config.yaml
n_head: 5
n_kv_head: 5
head_dim: 64
d_mlp: 1280
norm_eps: 1e-05
rope_base: 10000.0
bias: "none"
init_std_qkv: 0.0275
init_std_up: 0.0275
lr_mult_o: 0.784
beta1: 0.9
decay_shape: "linear"
seq_len: 256
train_tokens: 435600000
Each number is 500 + 50 x the weight over the matrix's rms, rounded and kept within 0 to 999. Layers, rows and columns count from 0. Numbers have three digits each.

# up: layer 3 MLP up, 1280x320, rms 0.0597, rows 742-758, columns 240-319
# down: layer 3 MLP down (transposed), 1280x320, rms 0.0532, rows 742-757, columns 240-319
up742:451522407545521483514463531476493562536477446494512484526469407456514473560467451431506509432493536439564516452497476507578469492590486501431641498515555480528475556454472463537539529461522504424496479557439542397451544535529522602557516466
down742:454464480587497470391409477538507533547560507499471499416504531432479502510451553496447456555617441498517473465469471492545483492462430495453383515461420541414520448490504476589516573535439418527468509567473515573470550452414543462596448431
up743:467428369609516464535445572541599504551498575623545448586436546463457571539538465515527538601456433525581493493486397472452434505536510486495442444453539472501333434446447485570528469454477469595633405508405543497482524509462448552470448506
down743:373596536407474523475497534473504468634559547435515491582473568376445508492538501529589495472513487535441522509425388607411513581592500419480386584476507470547474529548525513570503494571591484517606521465530482578570509507453574430461439582
up744:480501425584507532519522579445460555599496422604481450478502530424559557472607554534478433597507527495435442564500399450498476545515544452567463616586445545441423509528486473570407615411557513474557493544446420539564477450511463517447506557
down744:374452431524455527451543449554539488486586547561414510526435317440675507541578522487489467623526441492451582442365481553526499533306438423496440463512521511513470526547506538645454434618495562420435349448538488475580460522473635509558627469
up745:440542395559560576620542536579593481531468530478565480493474518539501538527531527566488441498489542456566448463537468462610504472571394491534435520567525569512537532487466473463519591476554391471600422603523584527571563453612505492453527537
down745:471518519495529483525425420459520446561444506517548593538454404549503550516440613415550499395589532515447488590512490559523540476455549521502543510485483452469601539557360476539511516480587455517466479469489470513446495563489514502484589477
up746:487549493522440501473546495488533506619457547545469502581578504589567507493493521502521493503516485554543540556487465515514485527566543492449452463471509445463423543531517442503482573430470446617576524531556584581524524456443521433493398532
down746:553464572463454480518534473445512543612530574465464543510457495493469489521492543549433492493512494549531473535625532575456539494546573470472493506502436534477402448518553530469507546402494462544538557479595522501556426470511529512577531480
up747:548517433615485509583518425563586494484445490609596512480590484493508564546501477557483475528450415435487528586537493460569563560566483421563487485530577499455450507469523501451474512470564420433535589538453422441550584504528501556611477521
down747:565463547550584522474481561541510439573592546487526482498503536532512587559487516430521543492522505523579520430482508594555531417449538583477475468527457441510484454457518564648444425583411480490410527529485446528568450572496457506577482500
up748:624468469549512503471549521452440541566539505494479439508459532455436500446465471505479506541446590552441519488445472513564486579498482497542528572501395538546417466528408514557493517442601442565474537437483423559491612487451556484509531551
down748:416506478484516459551493486493499538479521465532543523504469493505539500478552508558511500551428556505557475419551577507572502612475511429508547466509533454469540506521507391482487489586415473450469506641506530510505414515551556537497536424
up749:532515308538489483497547512472470519523472509483488537491516587489506517494577515501643512557521507529467438505636452566516491542499474528594554537417491388431391502513476485559507460448566514458534446514419475460516463506518478508462539484
down749:581442520543439475554436442488532508484543459443491431467496461514436446552431434536519522440536508538438498418479543483439497598455509454462441430581497556526526494470511478504507510475353512421518563513542467528561457463535527491476551518
up750:553425387400502486525455599508523602581522519496407490599543490392483534558498397501485422447451562410481532513473469441517518498581523487471521495473445451469522554441450548621499427418574577523553441609567522497467542509457504511460448504
down750:500403481423529541518513450452572503604507452524524548558523513454472531534592445513416502585509561435476501583575483481499516513644543499469446470501469509470536522450426425489507476533518646493546547522531476502491442521560460492520399506
up751:434424458515542545512497489570484425639459469473604508464552446548448490485492446534464491532488406430510498494455434433491457536547501449459495472447520536538450476527521545499540531417582485483506418499447525570465544555459491534436516518
down751:580465531508463552457461508493448463488649435611548554492433387442497520440486577510534566498471504579558511425488468519533458598494574510503573455589442607558598495378518584443596561490450385516529506501517546506462566481453523494514451491
up752:481516485476506535512482495433493543499429474426569438474552395562436439557507448524505533521500483522477448557465463518508538473544499511530483495449497512560525527509428528515503504406558502506589436472502610494488607453494511512611491475
down752:454555509519503458449440512493508463468416480451477620621467427427517524535489474492540462519474506481408502472517513453496491495482488491492561496509441502444557519482392575500508487495507453474619481421471520502404552546605537526524496418
up753:551523376507446572534411516593484386515447544456496516463618566473508428546487583527582504424561513485522441412485509535468474520561473529489517520524518374508492596596477473590478498414533466444374429535498573503517575465545551432502528468
down753:542496467411515538522427436514554462419487561512536566438496439586423407526412486545516494527515477561373494576573517478524543514459481519541433559434488525452479502521480458526483549348401473475487433442603495445459547444554499498456521512
up754:439514467520504506506568488512510496620391489505412482562459462508500501440496511524494422478469425502449493546416480467555488539501467430572482479463500522499550406522507524369443533363571470519435502511451474530517541488554528541452460490
down754:553483494470547535529564554492489504607484440530463557520479456428505578444416560544513492564457515566455503477428515464453431573465579518539491497439601576466421492504490504513509567561482523527424568509376477499442429458604540550438550517
up755:506504412511540528542373472501503543552403414440474490553519585499564585563412492536437417566487514471589489426575505461477370594538581530498435554604517483557348414472497480514501570420492539442518564631551385478511496546462480464476467600
down755:446544474442423448395558585497474573412620495580451464481446423557544540529437493507478434402520506485407426563528575433561465479452457482445461489506458511487418585502527587474551441555453513383475450394558468488529454415529448464406570484
up756:425485503487582481560435464505447555558416571450566455521507470458520606601537473433501475399488526519443508514506458591469587507461501547449523463545483427512536504492487540401504508440537411472481448485398501477464438516525590536530476562
down756:400522423522470461487548565496443441512639566417505593558567489499584543494519534559536544461438503499505444495512539438580561425453503414486498535565505508565485480507526481556446452472477518467518478473496509543524468532514467528527480497
up757:387520509475572487426559491423531467472390492545462480477513546476410458491458516561495478457565469379562541422426525532522537468504517454507467470492513476542465478473505456436487507431473498446509439577516409569617531542468518467554540447
down757:549464534516458436485424547558472483458509465515500513550482605538372447511583551493549513521514503479494495517518454487480519474433525467488518480607497501435497550496459559481453509466513441576515462483491450523362595521513545476444479497
up758:433427447449482548522526482414515605542438403500526413564541471501451496482469486402504477496516432551559467467478466435493526574536570513490483596534466496553520463500457435579467565468595551469514515539459557520454625596479511475516525457